Part of a small language model's weights.
Size: 13 layers, 4 heads of 64, MLP 1024 squared ReLU, vocabulary 512.
Architecture: RMSNorm before each block, no biases in attention or MLP, embeddings untied during training, local attention windows, value residuals, hashed n-gram embeddings, an embedding shortcut, learned residual scales, capped logits.
Each number is 128 + 32 x the weight over its row's rms, rounded and kept within 0 to 255. Layers, rows and columns count from 0. Numbers have three digits each. The size before them is the row's rms in percent of the matrix's.

# layer 6 MLP down (transposed), 1024x256, rms 0.047, rows 768-822, columns 0-127
102:177159133119152130109125128133098101168102094129112101086150195081143119126098177140129155166154138156157146140172162058133172083157116145093140167175116122090117105162090185089117126116180114099138164134153126161127175042113104174099163122187070141098045155195130176088135161162136143122110165129123145146102100099084143127139097148158156128135106147099100169147174101174140111148097
089:154136080148146120158140151061119127155104092136162116130099089098181080063102117148088150114125089194133158085091175099158113126125164131117144122079088133095215116183100107138143108107120142111174147157116147118081138152128103117123126130190118181088123123135176104139100108090073109132127151158152098130066145118085178155136166116154117136090062091120114150149122139118175148146154
102:089114092123113180163120099092153141089132141160129130212147069192063143113159132120176155120124135075146090089104125138101149114153137131136081115110157151105109182150112080108112154128191089148109165125141137111147139164121117124100115096076159127169099157095174123127207113125087149101130090056154118138167133168157124168128092138157125092103105099180109132131113117115100144083123
092:087151092148089145147058211116152095122169152131188157156156191102135142137134123130120172107104115126124137151188168163157118087058162163182138118154120094103142143110104136141058139135167082128118179064151132105142129154133147099086082138118167124101141144124055149156138144149131135085081134095111103090088100114101121103199084171142109133108173091081122100116082114118143113148129
097:153113123158108149148049139138105138151113138150078081147138164113075156099120118136132158176093131100138149103143154119092105077172038122075133194130168120153133166127134111091138104141138174137129077071134155121102153106163189157080044123092100100097154080177189183072156150087130169154114178099120140133067096129151066118115134121153125111101101181111124122105128166073159090083125
095:139129170114115181150151122069113113099097111091061189113168079140123114171164177161173098091116149129132168167120152146126169066150137155129104120146066156208130157130120141093106133092145070180117070174096160164146171117086147103071182099131061148175136147112166151083114138153090109149141094151133140168193108104115167156151133160116141164120145113133091132129141151157132162140124
110:061122113088163107154155132139170108085186157073142116073113103114147135120123113123098103152067087212084088158156119167139139122154109105133099153147154191094185139140082115127135103138117093148145150094101115111076129177125128155127128130124156106117131136063127097156114068119094118110156155141120175165133109150148193092125154132164136083094089164157140127064126155095161103136107
104:168156099086128131140096137133128072229160135152133146148076160141123059106160093159122115126164147155132177178115123153122110146181191154152145152132053118186096147108139139116166083139122128117128103179087097093105101146114082091153114098101127112096126153163128152148095137121175121169114126163135110092067147144169137160125102137161153105133106182146096122130140102112121130120064
105:077139090151108147153126142153126073131149109116129135117107125132136122195133156173155170147142102098128060080070135133154068107116137091116086162106148143077121140095137077134131200162094123112157148190127091098186083163132154099153112175135140142126128133138174121161119168079087128137165139133096159136125163113111099125168109102117155105213167094098091124138099107074156110068098
108:124152137139151128181083090138138074157079095137149139158150070102153125144103150139122123173161145111174150103136105126068149162135167132142125124115088097109094165123144094096137192112155097106104177161166180138132055128160130200135121098115112188129181082074149093162098096152223139148109212132151106107155156140143121117174152116164186127116119126145128124119081086146073047121108
092:149116196143128106167106093103099125161067104120114166133153173100095106094147079169140064151160105091129108127155107167121096130088126086101138092139077161142149080077110077135088121207123189117114127116095086138120121191195129155121113102094143090111097115112167052109152125164107126087148148154130157090115131115211140115177154121139193103092136145144086150147131131142131067105110
101:155161075124129106094163152145103134140132083109143017107132109111154149116104086089170166133132212173168158129058073104159133127177113149133138146200089151152128156062136113097113137136109131157114114089169163151094075151152142060131147136123069089120161104098175110147139161076126152149134155184156147132130122096078141097143189109095067130179094101154135161138149108173118128126130
103:094126136115154173183127067089101120158184103118138112163182130097103130142170065096170114164200117171166141103118062057138202091152113128147146196173116125126121111170135139173111123083153090154186138132099106094100179165110085083155181181144139124123157087165195106093081075134122118127110105144126139169180116136164143091088161134131144163164106142141141103121174136151119169101142
102:063077134134160161117151152154137139135155112123094080157144164111069173113113178140119168140073132131121133106160169144132155128085118098155120107090103088126171129110118165153117073091135143139184173112096151224180141151157104132122135082135128148081108109156088116088127107169103193055090161132128137101115051143111166187057111144123143129139100171140086208136095138108078142099113
097:098116106070101148137122120141096098096116122095093125076157125144123116205137163100159164126139134167126181152156160170166089087108110166163125045124104162116071119118127070106135164099160183104078187130135164152085148108123096139115154092158170112083147100149131078179134085093127119132107108153112110156133118091101075129151179089103086068101131129107102124127103140095099195157112
098:124156160140091167111147140128068160112097108110137086194116103146117104108185149095111132129160086145145099121143083115139105142042175150134078073106121128139111130167109168098168128140184089157133175069181111110199103153149078119130120145119134157188165122159118139100158136155096204114031169101165132135096110108140125154143106064096161170105158088127183172118119090125096155120110
107:145119155082092141215089149167127063148196122085075144155114143132096179119155171155092073118130159140164115138109125134143183080125103119118132144142161179108123082151120137133114134161130169145085147088114111103136163106110162121156119127129096073152125135069091097148156145104100137130073106119126131166101129079185197139143144086077166103196136091130143132108102156182103164141129
103:102158143093195183163137111115139146149111123129121112144135106116131138131152109151164104126152135184188174184128165116059162157118160165146144135146200157115107132131120130085136109110104209078167152144110111085099143082142090100158143107078170106091121146164105138153103120142073113139148092140140137133071146072173102119114157156133132155138136119140109101106149193158041143130158
094:115093116095122148089066101123087160147152113152159196118112113120142106155121097114084105116112155150068117147177105114133106093137152145110072160048155114116170080123083097113144116117124147143193143122163078186118161155196132130152145162067107133112137160158112185146149136147201092083099114176136081116078155152108091066109082105122142146119116130136136119105100165062136120146102
099:148144166169162106150164144124153171071108120110075139140196087124132141119105144192134158150102162126143174108084176084126123149123098104109173159160129102126113095174224168109102171126205140121131138105157109136058086120158201182126178120116081113094133122125174181066104057134147098142097129160105115162142157134174154162177180122103156145082102163138136120114071078163109085136090
086:138157069109107121133152096084133152141119042135111146143114030124136113117175087131145089131139114073140154128098049156119163147088133130099077103157096129161143101146120111123066115131167130119172083114152081147185131139253113146133105110150132106167100153120133177126171136188172144029161128122138204157072092159133166121112149098145107141175177107117115106152150144103131153157118
113:086164051109148131128133101118170134147144109152105116109151089143106128138127166146107129133125176133152151126136093114114104139172137082079117103142161130124132202097133088115158147058170105135119099095122172172101100105124158148135202068132171166121178151095111127115097152128159101174121181151102114205136137137135177092116125164176074087071099151123146099136158114097064086166105
089:113148105140112091167135155060121109102077094099119156113175121088175082108145182087159175122161196137122152079072092097106154135131101163102118077087152124087112135104137158075127076127119157147141095140108151150155111114085139110172089147150121131082118119113120146124140101132109120139096157103154136108088160116149125111152125080135110100088196063090070140107168156149153117089120
092:114173087113068142163107166123113083112111086047147078084159148104137109171155152139158123134218115068167203156137101110111148132138104111085171094150162120140103125109198100184126107115114054140133117129137222091150101106117087099075166141172132094125124143105186142114147182133128055119177119187158133091122158112148124140136109114153148133113160087174087151031149125168105105105173
096:136100116158080104135111109167164207106154086094118148083151117096125178122191128100186133083117174122051139204102129168169194140128115153083142187158164159124113137110097123078133154114151139153127128078079167140117091123157164092169120103112084076173182089100146100188150148149088141111120157117129137116075145108144151118095103148093142136118097130146127090114079135162056112126141
105:044062174133122147178138098098133100106164128139180162114152149126122094177159156183089159133154172139130142123137092082124123152106122156139120114162125156207143057123185142152185121157106087147182207166178143106077198156124098110145076112187134138172136191171112114121084130144097078157075124145104150152176083181128153169173138163123094122097127135132110079163146119140128115144110
112:175164134176104094161116138121077187124113083131124122121199074146162097080158111125090190140125170131153144124146144126151191074170115139043097118130108114126134205112138081166146098086125124088099115150151128142165134181079060129111078068175114176085095092134082107143122150104161116119115172119068165151126080067125154143152123145167049141143193095162115151128130124184142117121123
103:146137173147143185150135131103164106086120136180126143159172148117101156115157099158128173063115088136095122095149127146129107093125091132136132096180206172068085165142146090131154157092191144121127140101125131134169098174099121143179059124143171142178067161136107173160146083210131160079133116123169115062158070168099123099157130122157099126080156121091115117131077118122090133154154
099:122194111177122150137152157059100137144152109082177152091165051114088154108209123130163146056122133137110121129092130138144154146155136143118128136112152172140186094167124126110121167102165144114137090144153082159111060126133177124147176152089126143206114124158135103171118124075131154120137139107195111080088125161165102125095184145108143186108184120148161160168068107179093082145117
103:117109073142125124117154094181156153114177129153172127126121112132094093079075174135078157132124161153121136130132133122121119106147100135124149157096140116064152135114178118149119096133171131066138094154171112126162116123199159065135149153135149135085077103116118117107149102158135110129111127101124129148186146107133073143192099164137104154145119131155112088114003144158184083170147
090:112127084165183139076138133038014134161060148170144145100158097124158117115173119077131147128124094074134105163126098088080164102149150136112127114124129150100045112075130114192135137152125089160107107141135154161153158118110128113089104134093136070109146134136103125095123154114161095115115117152179134113135124118162100168092128115115141123178119124172148197176076114138122131154116
093:159139090154136136156099078132160088143087086103142092141108130106069156096130131145111105147140146143167187150122121142090089146119107094146100118197089072114110165153152093125125151051107139130174155152046169101109135123147053068150180085146133236093120097139145147123129109145116105170136116173142132167126161160113129137160096095114111076116123122081190140060106122168154113176159
094:100119132176128181139166115054114129094124119117172129174165137087157137067109156186130159140083102174194164109147127193180116109152087170184157083157142145148116184182130191097158104166114092097199167141109154127140161092143120159131156085142111140080123110108143121112090144120114097172120083132148129130077113101113133066143099124079102103066100113147132093111111155122101160088108
103:228177188108156197170109155102106142068110119102139129088139131116069152125151131118119140148061158102155118131110126120181132080083087108166149085158104114080084145131066132147165167146139192107149099125136101133153152117118076146092086149092086106129096144181146191089119167112098144154083139155150146110097169159120131165121164128056142145111059128100109202143144126161195112159131
104:161102143126104094111111199128171085130103131132104143197087109071149167120132116153169186146158128104174162142141164124103075149134143066139164123129135128141129186115116105144125124132108170100170132092114144192120121077126145172124163132138080108081174132097088162082152164107127158111142141180173150082123112112158141098148167101160117170055167103152124115084121179155156097171131
102:088095097131096131128082130110092081177197140135140143151123110115138129087166121102193109112121122162126134113142216091167133045136155093116095111138194101167122224147181075183104114109120081150149144111109181088127200128186132135074125137165147052117112151132160106119089142159093080100097110192123128173136159133168120086100113128163103157105126094170093143121185076185127156191131
102:120121131105117130140146121080099091163134146102109169099187158053119148084207144099127096140194127099181093099139103123088109125126194105119077127176110104131079176101131146177122110174142144179097146121084110082161148116126124140104077150149129102169131136141154075160123117096164079113134129091133170102131116139167197077057089166125106168086109015095065133143096138109111091178058
099:134146095105100101090124108107099086152087093121149109153186130136123117198131220126117151109100152103139103137178095145154139198086122156164147116129086187155100099139090172170172072127128136136144075088165139164113099109186126206121113080145134098103085201133123065143173126162132103119134102134109166159144152098084129129160101114147118100121172175148103118106101112101126148175163
098:141143149092124154129164059089083171110080158101188171127123235090113197093148107151141114093164063095177142106127160173138160104091093154140136087136120155077056121126140128114113074080148102166141160125120159102149118144113125133168091155159138064152116159105099089105065120139140166130155166167112170183127069074126177074136137117113111140126125068129076136107095129123104190061116
102:214123146148120156182136139126132106154103165096153143071126092052159076150107121051124157104133152107122173159103143169118147122111156178120127073154127159117116193104153090112167127209090131065081164089135191120089131134175097111122114097164140134124156118140117184175136129113167114116099213147142092087112140116128164122153074124120132121118116093072144134151093153124142113142145
105:173096139182038128108115123148150127119143113127113101168125129146090182171115087219183116074190164127118083128137184091117099123091136143089097074074095140184122076131159116125137106142130145111176092095103110130086126078099095116134128131112129171196150064149089144161143088070096128098135123153179148105199116180080135091099151130166136147101102151096160168137104135154208128079089
107:137136091136113093063158069167121136123135090151127091143151119143120129184139168125150081137175121095145091091157210158122085132075115149176082101082080143101118098104151136130078144088130145167139153075129121127084094126220089141136096076152146165143123174096132132075087104122142133172152104136152146124191152110154126128133149123112095121124083078044136221146190162105098153082148
106:092156143145162103145134124161183161093122068071047133202199125136136161160120175093060123157164191070106091080163154136086107104072194134132147122060143098182120141090108167178155138127113122107119142141121121129199134091124153161137149113178214158083137122145110174149124172121080108091095128137138108110129156112115129137097128225191139109159120160100156138152159087186108145171108
103:120125132138094168190130101107083161140141135089036149126150127099099153162108190134131139169167141155125063128140103144116150071102120128178104135099134191150113065123126111100104135112126103111135089173131167126067157136149113094131160171189156115150154129147158077133115075097095097125127125129143083117103178109170122130102205089106148079118111135137139120108139036144116093131160
105:097109141147065140071149107172168128145198128197103125173102141130102142089139070163126077108104154134097099136148059115174129124143127136126139105082120191111118158120144111125134145131110147105161096174121109151149169133169101076219168160140080087116145110119125075122115130118098157118167118166074115159090154144150112135174093118092103140157081091088170142088119101154202111124150
097:112149128054134103114141153125099033134083113131096147170105126147140155114169122180140149150105130121137167107087158124206089110159131149137113152141124135110180109127115158178125141143153073086237141137163124141131106072124171093126126068139120131165119167145149098145119123152115118096083155112116165124093078188090150099111156161151091116129130151102179155150107136098162126117119
110:099149083138090162136190122169117115145135134153106127102095109093165172162134226171109119099138175142135178189121133142067079150060098146150158197156157120138108172148102162102127122145123210130087159183134143116140137164143145120127137089143106180081182081068125182125157119148109103162106158181142062142124206113168125140097129082124116145098164148149155140110137175092133159117120
098:196160131112102116176172159154160121167207139129128153120102140123206090171164165135115131138133109059099121065098138165037139065094146154113150064101141173171070149102141135138128103194089140138101134116159182163128120102100060132097101074088142143102115160173108142049159154097156096135131209106195193115109160084137143177160108170139101119182126176107089145150142116100050134102139
105:082175048135119146133165130130161111138170104180097123110146138108139109176118180122168056100128163133180084118097197128172138157176130173142072108142116146137132136157144163152116140143148127112163150098100079128139114127165187135169129151166141162138187150109093102135143137082130124184143122126155120140104104137143129192147077090166156181083132082086129151144151115069150159135089
104:092115141120152126113114117152171112112098147119144188194135120181209138154102156134091126144127154120115129129162216157117095115150124162103135114128109150178094131136096137090124146109078103124116112165115164114182121158125150070115138069128059178137125153108111151077149178106185130184090156153125158135140123112107116130114135065125159152124137145064113173119161145139102166087141
093:115107153103108154112135136059108122064139085128076140124098115120134090089093138169144142108121089061144136146141127109170079107101160170149150175188142111148122129124051169128101178139137133169099188149146082181145086074158153117161094144159115153178162143179115158170131150126098133091130107116175144150069120108087092127065114125106105087050162084132077123125119175144114174139093
093:073141118132101111102138146097112061103164160116138096079105160136105168148168101053157094125122127132102151137092059102081136143109130156166165117153118139087135095123083102124116113149091173071120107076139129136040199112134165110139128167158179146160155137142162174093123119134107192063111075110148135112107129191076118165110130183116188145154152131088196115121132119109111103157147
098:118137087126124149076174117149157146140134122107131124149081135198100162095130134109131097121128129118110082201139100164162143132108139188120124122118171126124130128141109132102092137165110216167144125123102085090117152099131177110109109094133086128189069177197116081145166085113085161127139092129128114152120090126215081118135145111169176121136135064165196173128115075116153087130131
096:145120095130131092098173063094113136221146069124099100085162144162228108116124185128068171148121182113113142127128131141105121106135093138156164115115148091149066125111141148129088137128118133141091132102159114099158108113178176107105176107196118132170175150097151139047115195132082106156121127126194130087135163124081138128089090079160132153155156157119095154149180156122069177163157
110:101147125108089129105149062162138155155133141114042169167105137090136153104097143089123153118126105126156217156169103163127138159213102121132115159141155206120142144100139127098034133139207123129155139125136102081180145117140157100100147141126104113151136146103140007120130103128119074096123166100195119159132122133150159094144126129116140201121121139139142123136111089124105118075091
# layer 6 MLP up, 1024x256, rms 0.0503, rows 769-822, columns 0-127
081:125120111093146136158070113149107201090160076131082184165065143147115070137101120126135107117112107151093111134209114082133079143129184143153218138100133145156101088134143077125166146174149102126173129154136128098116083157118110101154188111129083091094106107141135091157097157107071103113121126137151161147117117107205159057125131154175140123204071023108117166154131098128178094160117
102:116101129095112134172145117127205216132099155112149180115133097130092124139161134136141201163147105129136104163093105169148100144171139128122103143131098143119158096099160117084153102186127117129181140164143122094090157062085199130138100094137110133143145100114172115104123083156068128148110157143103136066163127112118114124096098143150121126143128200160117077087118130111136149125115
091:095137190124122120069111150139135127155116155165100155052159085105133148101056149149133198186141171149115102157154132088190081148147180144173132134059069135172186123139126184125091111143194100126135102162142163126136147113109155182091132156168163126200110126096125106125103127087109159112102129112149139094147124090085139126122117098133143134112110147128136112111064130130119095098141
095:139106121137105121187106171162128111159128177129130123130137160102094135108096117078062093157073165130117072129126143090149113126184123199140152160135130071063189108144132124091139163090087177085119116128169106174084134045129118151141119162071155170118087110113160144114094147172077087143129128151107143122141113085141181169106140165129112182161118106113102090085114150090164151143086
095:149080144088085173146154144139117112088166125173110147110097188157152193223159148144092132189076133192094138147128168145162077059137128094150119155131091087159085112110109127122094129119111125161114085178126095125127116128079110110094156146159110113107112121117104116107101140139089170147125134119164151110124142102195083082131082108102163111154161099123126113135149111100196157156131
110:156118117112168137063102148179168132157173121150125137162071156130196139059112121163154113150118169112109147143182116056106116114168135059118134186092099103141106107116172066123150165155139131077158125121082133085072146073158099085132186119125128126122128054082180107172121125101151041157134113126121148053152120146160133116125114110194146137114176112168130088126082131101130134083131
108:121109183076102156081115121152116126084112113141128142082173176131161103109095134139102161192106111126121138129131194028164096127190122067126175122148085157106126118149097147071121088135159162081132157140132087111111124104117195185110126065084139184135139125123105049137103194140124164115154132116165142131106182103082126078103093111122192136188157120172107116154121099165128089146143
104:092168188161131161122145145163147152129216153114138187104116135135165185196057121142153196122115135072153122210096108148186129091180127117083135116087146137099131095174126140092081103109143128132110071165130142134106077115114162149075134140069106102137145133121167118103124115170081110146155145077065150118166127141111098190150074141193150096167166183124107102042093151103125131123131
110:116137124076123142164139133218106158158104090166163154116081162159114114093135145110143179098131155137109094103159061078109148100106098105122087113113117160152123092129141115128136188136088190132153140127126129160097107129166123174096109152099149109111101052146208067157105124148153156167137183094135194135120155137161116119152153119127138146197120134137144116136136152130125132143139
092:167131110103183092102123131162182177096134101093089130159132189115098171078106113147123155189121126178132081153132209086154104165129180155215173104129124130150089078114086052148166123133116138161135126106158157108121139133188114082155134136122131118110099169119104062171120157146108110144078084147095159075139119104175092166147119144117156139125164140103093159162083108132164108161102
099:106172137112142120159097146178170072127200125144137162150117178181071109105127089121139106103091137121116127088147162128151044131161092110086126119097112121142101111165132076149118097212121190095115095116158104158073116062116187117121085131127122079153137106102168103080091091142099126184140163115133122113163151132098120075149174122195140153165166143142100157084105128101141121137122
101:156105146129170118091098131155104178190128180128140186142095110107125191166086170149128123167123130139095122151144149105154050097115181138209181111138153096198158118126128127163179087186114161070139052146157101105080052159169156133157141164143036116103139143126116146143146120151142103139169040103049112094163085146148167095148155126143141101107129179080161143109138085151155164144200
104:154085186169180114175114181159144159119175153145100105103126146100083120124118137147090124139106164077166128097126152159182134097111124167160080146091117101129174177152131171065102083177097102127111134137103159169133121132089124099120098115084159205093153105045103037118093150103124152141148088101126121077158080169100166123141126156122150106119141209161172168127092128164086072148166
095:165132156161155131152096165197159148139070124140172142159170145170145151130118140112172160171117122078105152116102116129166111072102200109137118098159111113122086167118082164111086110148160164120084087146166113116186138182137120185129129164114117170113104072165091136158111109097127158113108131125129149055156106128159158133133200183172172155112123136149121169171086067111133161148131
101:097092089150129135181137133144199146093131093095152167145108098107169117133122146132056165154145105178098109125109110109150122146138105094156094121106115119095108099162136134098111153164082077145180150147064138162084077108120114114114144118122078117105134116144125109198147215137129132121109121088126180118131111122089155133117196101214091108215124140159103130108128094136064117131205
107:066102144108129120162137099141121140119191125143120109163125094124131198136116139093176153144087120138111148157130119088171126130164143115154048103168162124084130126086125115017080145192113184125137072161091146141151104093168167141183080095119145128141149105073129142094124149104107123130149126087118097117119114109127166088125103111201217138120105115129121094133169127096144119157164
105:153127165101181096159090096140120164136123110127140122132077105104101152117125056159186092121136169103178078103095140086150113083158136157108113104123154078127120158129139065094138118172163152167177034097128069111061073086142117123134116098165099187113079135142156142134153176129080087137091071179138088126144201130147100156131160155145147130138168184141149077147044146149119123137146
092:140041188108120159137080122155122148150130161167115100140178093140116140116108155148108071145067171147125139139085114114162101099172124161165159141099121140152150131151086138114136195124116169076144110119120120185131117097143198144150147147141088108148145152137090109094174129159127114121071160125097138113161133118079184126113107162134159096093099134155165105023052147132106060107097
101:085118095137161153150116225143192147098141155146158114058108157135096124144116127152124117149101150140123133149161146067126161101150117089151084097111094087155162136155109146103190170123112135079170118138107146189113134076099133134160120144148110116133126122155148054144115110201135123198129129114128151124187123101120155134064138101125114138147055058178069121115117068151107145127192
082:156140083086104175087109116119158086116170085145081110154170136162126136139146115187140131164125110129134144146094081071120102133193167159134126109130146158124126126122089130107148121121172118143178107152153092120126056120160159154117112122182124115159139167111131132200167151156133127122133100119139193141131111136173183099197175115126123159167171162150148111075059144101166141096183
109:132114148028158133159065143131127147130154157189119086132123193120093097109155070143113112122090091098111123082150104150117077125137095098163155138086121071161096148156144080158132133151114153105055137150161150154063131105136139125088087137100091146126122110133130098153164145131093107160121149130153138101161163109099068095195146084150130061155168143103119106070163103059160095171148
087:141134102077160111210106171100126176125120086098161157138145180165127174094160172118149172133130165110148105111150049059114171086166128140148139141041120083099153064070092156127201098169106076133174128153108125088105146112109148102151127126164116164079170131111156135150160147082110067186134099137152143144119151086131133116139146113139141173165145144134164166100131150083122111095088
092:085158137133077108161074139106116187132112089071149136062163114136170103103092124139151076153120101134065125165201173107135114167128079096126191120142063108088123192106163117124135098087124141134084138145135209087116060118103109129099139104160122159125124140129121106141113235133168074174094109069117136081131130148129108092155186132135144078067166090152103189100145138130133092121167
094:107116146091176159201115201147138164151130130131144157084166118135165105139109129115142158131114141158144118175099163137225086123120117094139132150152104131157136063103107135122098105147154162145122116179201150146061114112139118162080082165134103123121116146124095073151096074150096119141156192109053097117184099118067161084097089106125119091115118125148094158103126105085127136129123
106:146085176142107084109107098134121140095144117154097107171166120126124114132062128126176112151101187100125110153068185102160133105167120071112156110107082109121114038135131148076138060124077186091134119124187127124106137054135132124145096085154166152151138163123173067107128115162053093141106157168076143089178134132157095091081128100101156127127112183137169137106130116093150152105183
111:087112147089118140119070167145174154113213168197133117164142187114140123122061147113093167154150191096120110144152140102159138127172192095155136154077087123149072155124176087108121155178129117076118139179180147125149059131099124172106080131079139076145123125132128099169090172160155169130169146134084181085140171153141172113121129154140169154084167075103159125099159136097124142127178
104:153104128079128127058091165195144143117137177165096160122102121096061108114050106121120106164125210121098077096100119139148116183189140091151129157075082090170119090122119083141080121107155097160181181143180127137071162139101114172112193126114117119125101179178138060165168104148040107150124140094111140086133097052141136074096127144103128119195126086130116148073158128140154145103140
100:073152127107201179101118139139144188164173154165108114118145121128158100143143095108124153146109125193120095156170117152128070136123166092123121097101096097156134132152149078120094101179117185175117123098086123165144103136081137153146110110150142113080105195139122064152142114165133107179126178048154170143167126084133187083123124127107165154117149084186128164121102101086158102061117
102:147151142136088148139152134124196087172122155123189073105125140138114151131062086147099130156142126122038120121105149124166066077151184094160169139148197153090151138133130123106158149152066156075118078100132115174095111104074176111185152182116115180133111099096165095108159113116075119142061142050179127103133162153125103164184114175134158082131147136165106140135102112122164115139187
092:128134169155091130111125160158191215134189106147057107134070161138060147161145054122173123124108123182080090108155111113140145158118155094116130109079128150173149181137139139113108156168145104063155103141092171080118114151076150121101100116113098165166117119097132077149106117120117146137121138086101159040130132141159080168163178132117153107107104117146135082109123105134128147096156
091:140090146105116150102158162114109065086137124101079145102164146191157082143155118120114183148074119144096067153105100089235100138166154125126149105087155110124131053032127095100089119156140122145105170112132089178156146086138105142105209139152107111155103184116102129116134080126075122194172096053143112126152171102104088136105150152165113151141201155122113198072136115109101076161124
091:160157097107174155131153119125191131143157104205169146152137070163186159110105173082155111142122095125119093111129166186128115103149122167143119162077152066154141135085186113134130095137155104165078104101154129157123119083068116098148137093165140146091077171127114084109114144150158144188133139138146154105167162164122181202145171136121111147138143127040109094084100112136118150141149
105:159113127128137065117124159143161131071160106102126098097122146186100153128088122127119148126130177145041113195104197086136149106115124084153149115112091052195146104130146136143118162162153145136117111124134142081118109086101169102115120057114119132092066104067174073131085104189122148128070107087161170132134111095149117191107100107146157146132174107139111166074070092129130129104146
103:106060126143139112134089107154127178149099150145078169178101094142145208124101094133123175119172124162147094149108134102162130106194162055134131152107124063115168100174113114138135135059174130088093045086125119114109141140133177107168145099108126099154089116087147088125159153128113153149106061147111093087178154072138141124163103112192135135087173100146101101067046136149139126096157
100:123127174115125123108109180142163129149113123108156172110088140114152142163088143074164148130124158204158135164129165113146089103175173057158147122118133112164170149199085141094135096118097140100094109130131121158148159149143138157071109094175130119059165162096187103154073141100129118166130131078075137085102123098110157075087126098148129141115148151164153127065060070110156100129164
101:095126136125144094205068126122136142125178162141171110105157149166140143187090133120105153142105098098171086195116099126155146114152155092116134102084111141116072092105126154066147121116107145140135198158113111151138136135139141211089078132150106130132168085073152050143061073101109081185144049168103146121109187183174166096112087118121151149118143118147187153086098182107133113165101
097:181126177071112091100114147173139153079130107170093148172141123129173169111136124105091147122096113134097065166124140103175053183091124121117149130148125100106186144104167099101103125124173156115107125127150117160160113174153177146165085083092127175139158190176114114146134139163143111146131122087026149072133140131178174173117137158138097131111118139121101179172178130079145190157205
097:173140113134127139112038122144134129116128081138137134150053166126140149094134083143110099174140095119131094157201167094147139130111128142147131092100162116182169116075081104122146147192059063135083081098093139160097082131157124159084113155137074092048145123117145091129060143136128157103181107142113142117123106128131108072143143170163126126122152107095125139069124118115115128084184
103:136162181133149063120069163126145146081121127193154165056164113104074141111090127130135103139100169157121089172126131116137132107133115119180144126185070180165151139128088033117133134203097138066102148121190139134106125098118104122116195141181154102101184122140165077137100143133145112138088144117145147049140124069167133100148129103149150118092106121138151117143111137130130165123168
108:113084105115073103128140108145156175084164197163111096136145117138112130177133114147130164172137142150129125141150125165139088142124117130153089144118158159091095130146166124100115083139136177102165051188159093157103050125105121126164092169180088170174105093093122112142148103100142097163113140161150151092146129133095137134122132091142147132124119151099134109087134089076145148081181
105:139093124095117156168131130148142161154165165120163109103099116194133133059095163102147122148106151149084079129141154112123105173112066120196120148061108128167103076106195063127143139155104150107203166106130116098084152094147165143134107121145113164110168122170125058133108138136149113185114093163126186130169169130114128091213104137101101179159103154080131156140121071106127154085140
106:181094131184145142133083122156158164126100088135102090145148153138121180126084139171148129154120196117064078157175153047116123146163164073145122190086118104192119107159150137123165100141114077147105154133193111112106138093080176146069161048159123101148104100120121092130069125129151199126110165138112072127175092089133149133149132134149158110194114135117147156103081089083181150166150
103:138109139136124114158135149234114088134110111108170116084148118179062098174107177083157196116142084099082097104137115144120073185167104128153176167138107120076151112131130108149113121132124128149151075183214169118085116142141122177087156101087145136134166088105095092140119118102128095149190127151150107135129129104174156114121116147127117078138165138118065097116117062108150082144157
108:117046108156159085072110152133134098164155084124200104102134153123064096109089171122130178174119180169112119131092126109117098108159134156103153087140109101089123098161106122066111132184141151085113147100154104157115129105115126127131143178170152097154134112124117140211114156161085145113117153127111140087106172115130148122119127171102150123163184127151228143073068092148142076143127
098:169088197053132043125111141185134172142136144146181159149082103197102142132101123135113118157119123122114084188118145134120145165203140091132130132119073095117125149121150114122080153082097175159157065140130130117109151140183102140150126163073097128117118071119194131109132109144092115129118123108099134143112154123139137099148099116154135122155168081104101189117092140145132140160138
106:163153181052187116117106121150167119116201127166086090135170134123147126162103093147160157163098138149152098129132120151206109158114134094111171143120095125106151160106116179104074098146087142073132074166131147084104138117139159206100092144132119195133122124061144171104120118112169121193114127126106131042103153116110158125095111116180134107121162140124216108085126139078143080098185
099:136184143140122090162105149114222168064140137130149140137187078121115104146128145127108094119134110087136144136134132161123123066135168128122197130114145113130167121127046083069081093179055161113096060105189157112122139063094153085143142083146175138092107142099200105095130183102152068136116168138120107113174105060125157119136141100163139056118125119073139134140138105165134143125128
104:111147133167097106151147132166162111115119135156089156158095112136161181156179144166101097107152147127134148187147216051186095128085137078184140106147112073089169125140181077156114172139125144067121087155116171117117075116140209114136112117123170100163141127134114108101183177124108091174099094127113093124148098113177155173186132151166105146121135117107113144123143119173117154116136
104:117048152110162159148075139143157100131113172160108151130093098186125154094174149106147144121073124141117057194156194117163135175174129103171155170104135062144140051092131124140150149104102129163169146121097143169125147145139195101106183157093135153099091113127129075133142125104086112233129096134166157143180119118126116118184135108116131154197135101143107163088132100131175080162116
091:103134115146115160115034128167141108100146072143108145096100168133147105113159109148147148176138131093148108159150093114144152115114193140130166156087098161176111091108060176118155146142081104119151121094177115121112184110144078201143147141079145177150104099115093096195102105194104122131148046088160171155101116040175146111064119155083133123118186074095115130142097155106082095180118
092:170187183081108144083066122138135127145159120143126129111133167116129159101141137139099085161148090163085115178082109085135123146106122095188141128081104106124126104107183123130114102132096144089097145085119142166113172094153163131165190170145116061054080102134094092125096158141126132132143112140142160060138116079110130084166119137124138105107133104120108146112057122031142127132134
096:119107149193180170099132205134131132139154156152132111114139107206168129137152118141092196085097117110085139183094114109138138154108128075145104170135129060097119143130150095078077110115094135131061142128121073164135142088150135115159119156141165152105111094078140130138091145169162103129170082144175094099113149099184142110162161127162118139139088066136113093121119141121102133187128
098:132144101092124094133149143116146164095163117133145131106143160106146096110083159124157128176124164085121105075103166138149154118205090163153225146115147043168119157129143169074084170141124123139116077141116085096144086105156156117157110115092115163059116185137098127152115182103112108154117147120128082055142083100106075085109157138090132131156116147080172175098169107120075122194143
110:090134167112163109109144100149155183173141044129119133156089121122134166200128157128176155155162126100165132143171139055171129110164139092139118113111159106081153134111139132126154133172094143164148097150093153141094127188113170119131099130150101118102079157142154122138147116133096132131110126160137094095205107046163104158149147076177175077111119149120110146131047138116146142152134